Weights of a small GPT-style language model, trained from scratch on English Wikipedia: 8 layers, width 256.
Each number is 500 + 50 x the weight over its row's rms, rounded and kept within 0 to 999. Layers, rows and columns count from 0. Numbers have three digits each. The size before them is the row's rms in percent of the matrix's.

# layer 5 MLP up, 1024x256, rms 0.0591, rows 261-311, columns 128-255
100:529561429461611559558518428513503500474588579541582527469536561412492574496447545446514505494474488455408540516424534494545568551478475507539502401488536526463497564565596455488453456527575499537468450459558514502399439536466553489478529438434488445519489565432613404530557516510539558501482428567524524489490490385439437521603484415486483498486491456498524513490420481440444485498495
098:571524479439541529491414520545535477473536521518491488487537601477495436554464431438605473496575502542538527534388531535547497528504487475570490478471562501435466437554520399433567507510490495505521493449575495504482405532461480448434487469525553476501487487495576448458608491555527588495412507453537535526505588447455503514572474428487459579499452487562498502530476472468420530585468
090:509422475481500512533494495484465445508485540482478443584541479427473450553517467486500397407620413536531528499476535493582504523445608447545585529528559537421445460439537540455480503525588514539488549481540413543582406526536571529525545576443541491546524515597484447552523527426489566506479555539551534516540500484417481498578507475553459548528508527475458437560421620470530505470573
099:527533430458590545396510490491565481532432607530537527416471483478501516467477515535521473493560522548563497529570539434530537519472547434531563417471550568498518597532585463533501481637450494470435436462536526436531522461470509486456509508441509493469559544497530506524442343521524471525477427527594465490480551528513498519550473554485541581525539484467557509469564475479575449611482
098:486542547512453586545429486506472485442476582466523530544407568502470491485466493386577517430517424464571602519485487471458497533588439411523466519475513466537530510422529499550496542569533548460452486480490518517527417552508494523490481543422459487450529500471444451468558536570505472417438454565474511440493447489504487492463437487478442598464536519607555501478408548488447470536454
112:483478461505555526408504448604479411386477579413482598550499424416524445471518489499540474464583588502380413425504512514486485493427434503507560566469452464521499512486496462531533467504530477570446495568543481464486515467493525568571492548521524594505442545448506466516502439487572546457464492569543366574494498561539454590495448453469475546581604501529485569446573508480435446485477
094:466485463562565495454482467418478521502496524458551571551447513485530459651507546483627482464558510476461535552451468408528460552456475439478546479485469521518484498517521485426467580512423515495400433557510431479459479529625557500445556565600518504502555486430490456565539532470613493507566543476475502567534443587443504517486397515481556566492489422479504606519541423483477493483501
088:626463477377566521465539539524547514581611575459543541549454514384478561511484425553538528509491490471507476526492519457501525468444384466638411478471416450492489540495596569437548497533487472518428554520529434634551463472500484524503516493470575598555536540477522515448522482469516484526524447449536527446479518468500503533521463456608436429539468459467563544425491456477448535463491
095:456566446539551448521534484353482449449511483529529586423494413501479511449529536471499506536454440468386454449471609495523588533448512444468503392515491515489444456544552428438483443566518526465439496524560507530541486505507493484532493612489491493499520464608527467466554504492458558471623528579474543593474481549453502502502472448514484436549490509494453476528382563508457446483462
090:515514436524517531408439515452539484504481519446506496565442447488512529488553439474498476477498493518494542456536495455502584397458585532483480517490517428402469468512552489524582580571540456518519521472508532502426528465494549531481526560395532527574418515553538517447521485513431655526474529428456458557468488455487571399471523510452558437459546556430489449472508444465522454513500
093:515483509496513527481473509568483423482496446472471510555422583553497494505412660461390439349472454544542533523602524437398518477473462475455595581544477545537559487462478429506602601508473499454471483464529510482519473575466453553529463508465537391539484433476506501418507473645488530459474412525549516548529414464434418546562556479489537529500524476574526436486468504441540434465503
107:519467489419531536570455444391479497488467504498491556478482452490473480515438538483601482534526546535556444463410553523488480532390511512584461491536471563627403482491550549560467514548554481524465523580649452543577521493472412557597531569561479550499517517449473460508433510557404553533537547496474402468517448435470462455528475513462536551410497478474534441379442523452410539512461
096:548568504480556537510547511464497553490537410402546470536504522465510534443631461473498562561453522479472474436504577440391464475498497559405445506487383520457510430468526588413515499531539440495453568514500523493514555500518490628542545552498497489472537562457495488497532544467423446588390399515509467452417464573612557435565527491505585545445504520460424552406475518492553516537494
106:459538469486520488606533486528445446535501523464359477583491560522565538483451550477498513454562511468481547420421549453503546544477453494501572523368504419474543481405529524548514558535474546506537432500504598493520591473537482512545498552531438519499395534516491454468455423463559457510523473481491483581510512610474540515536547480469509575541601550499531534508574540511462426486421
112:434459498443479554448492618503541553504416474444485525560527381532456481485578580499575523535499528576419536498389426471553505511479580444453567456510512464477537489489497470534499445613468495524502517523514469560413551591462498530538490500496544407428481490552425480538562434513559493500529541586474426578430443435419473459445521492534462535498474552533426466493491514518498449492552
092:471511555414561518508558489515558569501455478479520520584580528379494414503589411386425507468576545426586587464506424518533496545468491474442495524527498520468434529484476409528455597471497559466496477570547480466463426556536494535568529572506467459545478455531514438518477464501582481422458459453536503508587423548493531488410560491518483537442553556502491480514524591450447510471532
102:541488414547578539628507473514478498548497494416493591461610457459430353454522472542488460547638483489514478573465472511526484493530576520478586554469479452456482522412426490497391442434478448514427495612513499537561435453484551446520501532481504528530509503489506507496582479522453499474526612491543489515474514529535550495461548523429480541502498448577419534477587523435527446533417
102:530486522367568504518495464471509450537561479518416541619556382522495462561485444516599524559493518565426525478418557497405430528540465494573505535523477545444526459524463419527496534449562473464494555452468439498517547419564481483601469452476509515518551489553438493525585476471546578460468495503493496545537517490464562447549437419554503469535534450429464482435410480455498528559496
100:528534478452595590471522524489584612426602524524570539437481539518448570529564488536519527511555447554472487464404554465500574496530496625485526443468466463456534473534524452438602528550552383507465522498486500458459519555427524500444557468493456449506538568413542385556457463443530491477483429570480493502430520468458532401634453437435527526473514529523450487418470475553542493555534
100:513452522485577476567515554477526551540539507437467550516518492473493545485469472442575483502522523486465480527510491529475540505476537384520470479519481497551539567469535585525532627550475489500533588417520426457519469418561462436517555523517551536466522552493523437456492463609459512387463464568480510534530486523475561470526552495486552476494546522500471528427476561526552540657565
095:525425435531491553462509445548520555490461544468543574510525519550598490368500442449583490426509606547539535457451543474378622588485564570519469511576466486473519467482517506440512435501536578489521460502475504521398451510487402493533541484567502509556426493421437473549492492448487500532488476445505521450481400551553563418531614491479475511389578514530558540467476449494514482521507
104:457386491451458528594506504542424478486414412391456546514524488455513447422605521571442440531557560571495520480517531469419547516522569478430608530460481472475527499484452527446472509511531502454534423424490425474580529568513432541548472498544440428531501504500519534398576366454462479436504604521487542516538495465465551541515575488506483641534511544608452547547592529466532413567477
087:477425468445526634454453492537510422494470612524491496568517447472490479511599482455403567469537439536453557374479503522499460490532549495553493565502581497428591491516438571570435463503510572429471512465458569450478539555458452440466497419458539565521534486417382451571538460559562508449552490454573463563461565472549499533562463454529522575554542542543515398523493501520639478500449
094:557476465506514532484624606477520583441516474456485488515461437606528498481542507462573524513485476552419379563496525534505490526451570521501609479461516474453483473468438393486489477543531417418435552513531541612429472485527520530541470450460566485495361490504469537519498504500474514492472457479549464468538548490587509567521459456481550559366448625474488514502470461496446432489453
106:582497502468622496497541513546501478519507513404411523475575545435541491514462448582484512507517519571481403444551590528482459502499447444555563547492456539454493416445487547562522548472539430550478538533558459572489499484547513507521537603541477512500527511502503462457548498459480587495523479450492527537488553420464526541570463485496515483518511494526425482376464524517491535542494
094:459433508415491485529570587506492444572439473507471496483389456524497526532550523484561527557514546501421376487489538461557524467430638441552544450446525491486504495513480434492444540507501523546453465551537570565431544532495373491463493503458483469475472523444424513511549461461481537413568472604595457540470487564500585442473521535606485499582450457436439493520529494547537531506451
105:436477497427456362497563439458616443519403528512473589469412459475419483517488569475441428498472522468458532475482534411486538420527537496428518461451403452550464618563543516594504483464585583415542456512499521548516488535538450464495504536437491553506527537510459490510620587546552482454496494588613363529474557471464584537484508369449533411521521486523507511549488537497445424506478
107:524542497501492513534443486438496378557580485500483519489500500449509478441515420480553483478462491485483451517438582436454619577422452470398567454567375512315456520495523454502421530515529513440512482510449592474533488530544550491468596482563512407514536463503557417511580458483527477525573506510529500521545478482465581422548606502548471534462516469548501525488480494568550493584497
089:580481450460545581468431492487471430515570485494589446520548543535531490495489533541446582477516500547480555466501540457464446528475508401494604501479534529457523527411476531549475553533454583524429468537637543519581555549531498558545491471437529430575474524442354548560479530573474482391542503532521484538530499493564453473479549530529503513457460468450436437502575540525504486597451
108:479454485438451485511457477504480506569524497485490483517489519526445493494556541489405560557514519498467515470458583447475484569512580527473524467550506452516411568494572519481496521523493461482482450561502557529549427553549453569492499507507488419535613562566544452542448430384514464518611517595602517569524493547580432462516437541555501503498482528461558505501435562483515528462498
096:432536459546523499517470504561456502509472466545415452399517473463513457521545462430526564489518525536597504471470514467468534549416596486403528470562479461498534430450514502453550549477613549468453438533517447650511531531502509512437500539434434432459449619480464502550638434526473434524408548484515487517475503466578503538441551463505522562481553436536418508486439504511518408534454
107:545431547419516477573529555519542564442513542460429591493516437433408527452506569476496468536568458468466517491515572489520587558394539538418604481461519449398500446512518515532514457508468398518507494613534472509522577457583512548460519505547492449443488568578486513412569388402467502432542566504454488456553470493508488516563561449583500548425563596526406418540557482508425493487462
093:626380538425524425470624541401412557475569475478474524485542404500420499594641412531473482483541411468579555422429560495543522389465499493603466489500505509535446445422531483600533487494451531424461511542462477535469552561586538504506483458450517528557461584532394496573574452468493464401510555571545464412501486465558498508568481474545513445593531507446402464489531515450495440488478
094:494391394421475565525534604457498514542527450424513501492570553529521472519550455577481495543554521511491476435485516478507423496513547368586541524412465420428449491484492458482529541509459464483439467479535444598487463487572460515512523494558590558453513492416502447482556453494528488566471470514492517490487530565394561549537589427478507503554564628492479509443505409441478529565473
093:498525561502584455488540576479515488548501442463459572571541451550379491546425550446533379403508468473558511616462564509530440429409543405501491548525538565467549572490435525491548591540459465482508533515496500471530500479523496544448486479469500482561422499565472491499507570544468608534477521480523432602530481504554443496560475460432505566555500449509545506483416508419573501522562
093:490521538536463464527487579544501573458403631453410503416483503548525566513505539465457529478546525525484575410486497509590492468443496508477499519404518508498539541478453474513504480556533477439410586445534493423510554566501518500596571586541552515462517518517487446561509439402547516450435518604484513503519475575402512575522485516495589424459593537501533536428450475533428518479513
094:567525489444554552519513466469533513599449496476374494504453465417493468529500516504478488548538584580329428375503525515507528600476524554508559431512495521509435483365493404497569517459468404502597462411606525466525505497486543516484501532540481500481496454491467539451608440459558570475484549522550545491481511457532454460556530500528481505503485537602514534522541463516464524517521
094:503528507514553572475467520528507426537405485475424528501492529444534538484495544547452464500547478566406496415561493588538478413455533446563492523486515487454570516508470535464593528447459520500473466411618489527499560581524352594554512430425495476590524460419427492430412518434606468447528524516534525476412447447462557538534511487477446581493553467541528490537460517426484598495529
097:458473483552586607581502505506498496467495493577529513517510473534542449524534466439491579578497511559467410512464486478468529480429583448393504441561417472466534539511571510526488514459603494471480440489523526598491490546553467486479495541523470469554478514553449403494513460518448477526439476510508568469402495527534462462514579463562510530484453511421495578479438432491557485549494
102:486410491475499453435492529519579499485499585441424450519487476388435458561553423540465441346589485462520525398462547532383478494412442458455461509455580452458493533533501549504472562449498553474370512545544518518528498573602501451416664524549650507484493479510515495494582518452490545547482520497577503458534527413524474529519512409545499464523489521492571535495548576400466503560514
094:581450410470511585651416517571511391495454454413416556549458536521526433434500562514469479556545465503452481482460482517487456434486463479456545453491482514478478476501523560546557571475529483420457558435574456532553397427503410541469494473548541425515487537531540489543459488634502524521486577494487481517481474472505568567438474502594450529578405481408484365451578559508457561513535
090:579454483549467522426495448500571453514446519456431472523433490457516475562541583508534457468473430456432497483518511512502465517495572536505500565474440530496423468446537552480502611566643486493561421465464533634491448435480496568451542494601462559610436473543542470517496493479506475509542497554528480502523499555516586508569461499479476453466487506441420473452558442502602427513455
106:496530492442506578445444516568486409553459575506454549503531443567533454449521496510432426504530604521403452461513476539505528536482490524483515553494574472453510547428467514605489466444500512420491471548538504539572431506479531404508438500467499469436446466493471483571446368469510502517600596524459460450466403616543451515549523497478497558502495429547473430469508482328503450469496
108:472462514492552512487552465537589507525354500480388500590495471484374495494494367456500516456531487533418470433489436492510469526504467448479459490383551485452459464488438523598489513466492476474450531558542601539465496527420510378545553444532477561483487532466454516513548458474542505448432491445543481474516505455433528508479530468543489470525515493491422532501525537447496474525501
091:475511570420551550538419505417498472618590494484463514439468373486455431549449568488523466478522491532540540483378483511524475440456548413514526520492483511467542452546423451490544528536455486431531471427495496443497503433446445437533512486554445497609452471470566457513464560454616477530584388502548476428432537486473563452569559509484587584480499516547522477473466492527451489529392
087:548524504462606513565455520519594496575493469506374477581438580408508576470500436499488549502466481610515360444554538464444530447527511505539555500387454527517503487420543493452504542572434568520490446471468492477583559431538548555502605501507592525457548568497436396505602508458538576515483539512489435518499476475497537457536507494598485490477444479417518531471388566509528518576542
114:481454525512407525531548492476450505602462489542496589539484430450444444423540656419546460483544571566474467453492512507503590449536505522453465560520474523521560469438527519539526527577536481461508517432548562448515513547494403596614596482510526475611470488584530549573471456525615536480522421493566381449459357507522518366502498508539474519513487454469460454460508469565457460446488
101:514528456497527492448490527489513591526497415378534619597534481446524463301496430484443466528468522513421510535534513450561487510456374462561511539533497469419534511451504525503548567638568429572411453580522445485492540529487515454488487468417607461596481468446516515488422518545488579410509550474509468474520477518545540455469530434348490590478469533401413542415455495456463473522495
098:560585495471531508443510436445475437532554489511459491529412432451487488455491490413395568443525409494463488534493470523495539408576542476460532554576591437467522563547564429539593430446490598624508509480439539406487456559474467495518518563602496429555450480496494432494482532561466487533537549521517533561431512455522541517541460455433503519489451482470562459407470570505446463522510
100:548519522579510497517490696547462539483461452509510539579500477500498535518516541533504565443623508576542547362485494479481452560436579575573457512492482489467482558395551452533539594550468547446476510482531561544552479518427485468453511557496591449510519529503547478524508424419552552508496521537563442554426486497558483402513509523546530457394516512561470442540548511519490416472505
095:480433528498571528565486496508550545483595463518612579483517440486474457475392612429519445472442498442560442456499546477498565597464534592470553431494522557495568510525594529461614558478509420433559483511504464545548509513475403531465503473515508460472506540442374499518517511421546479426476453520512460516435509564520568435571482487474594531474479506550390520535459489541513494522468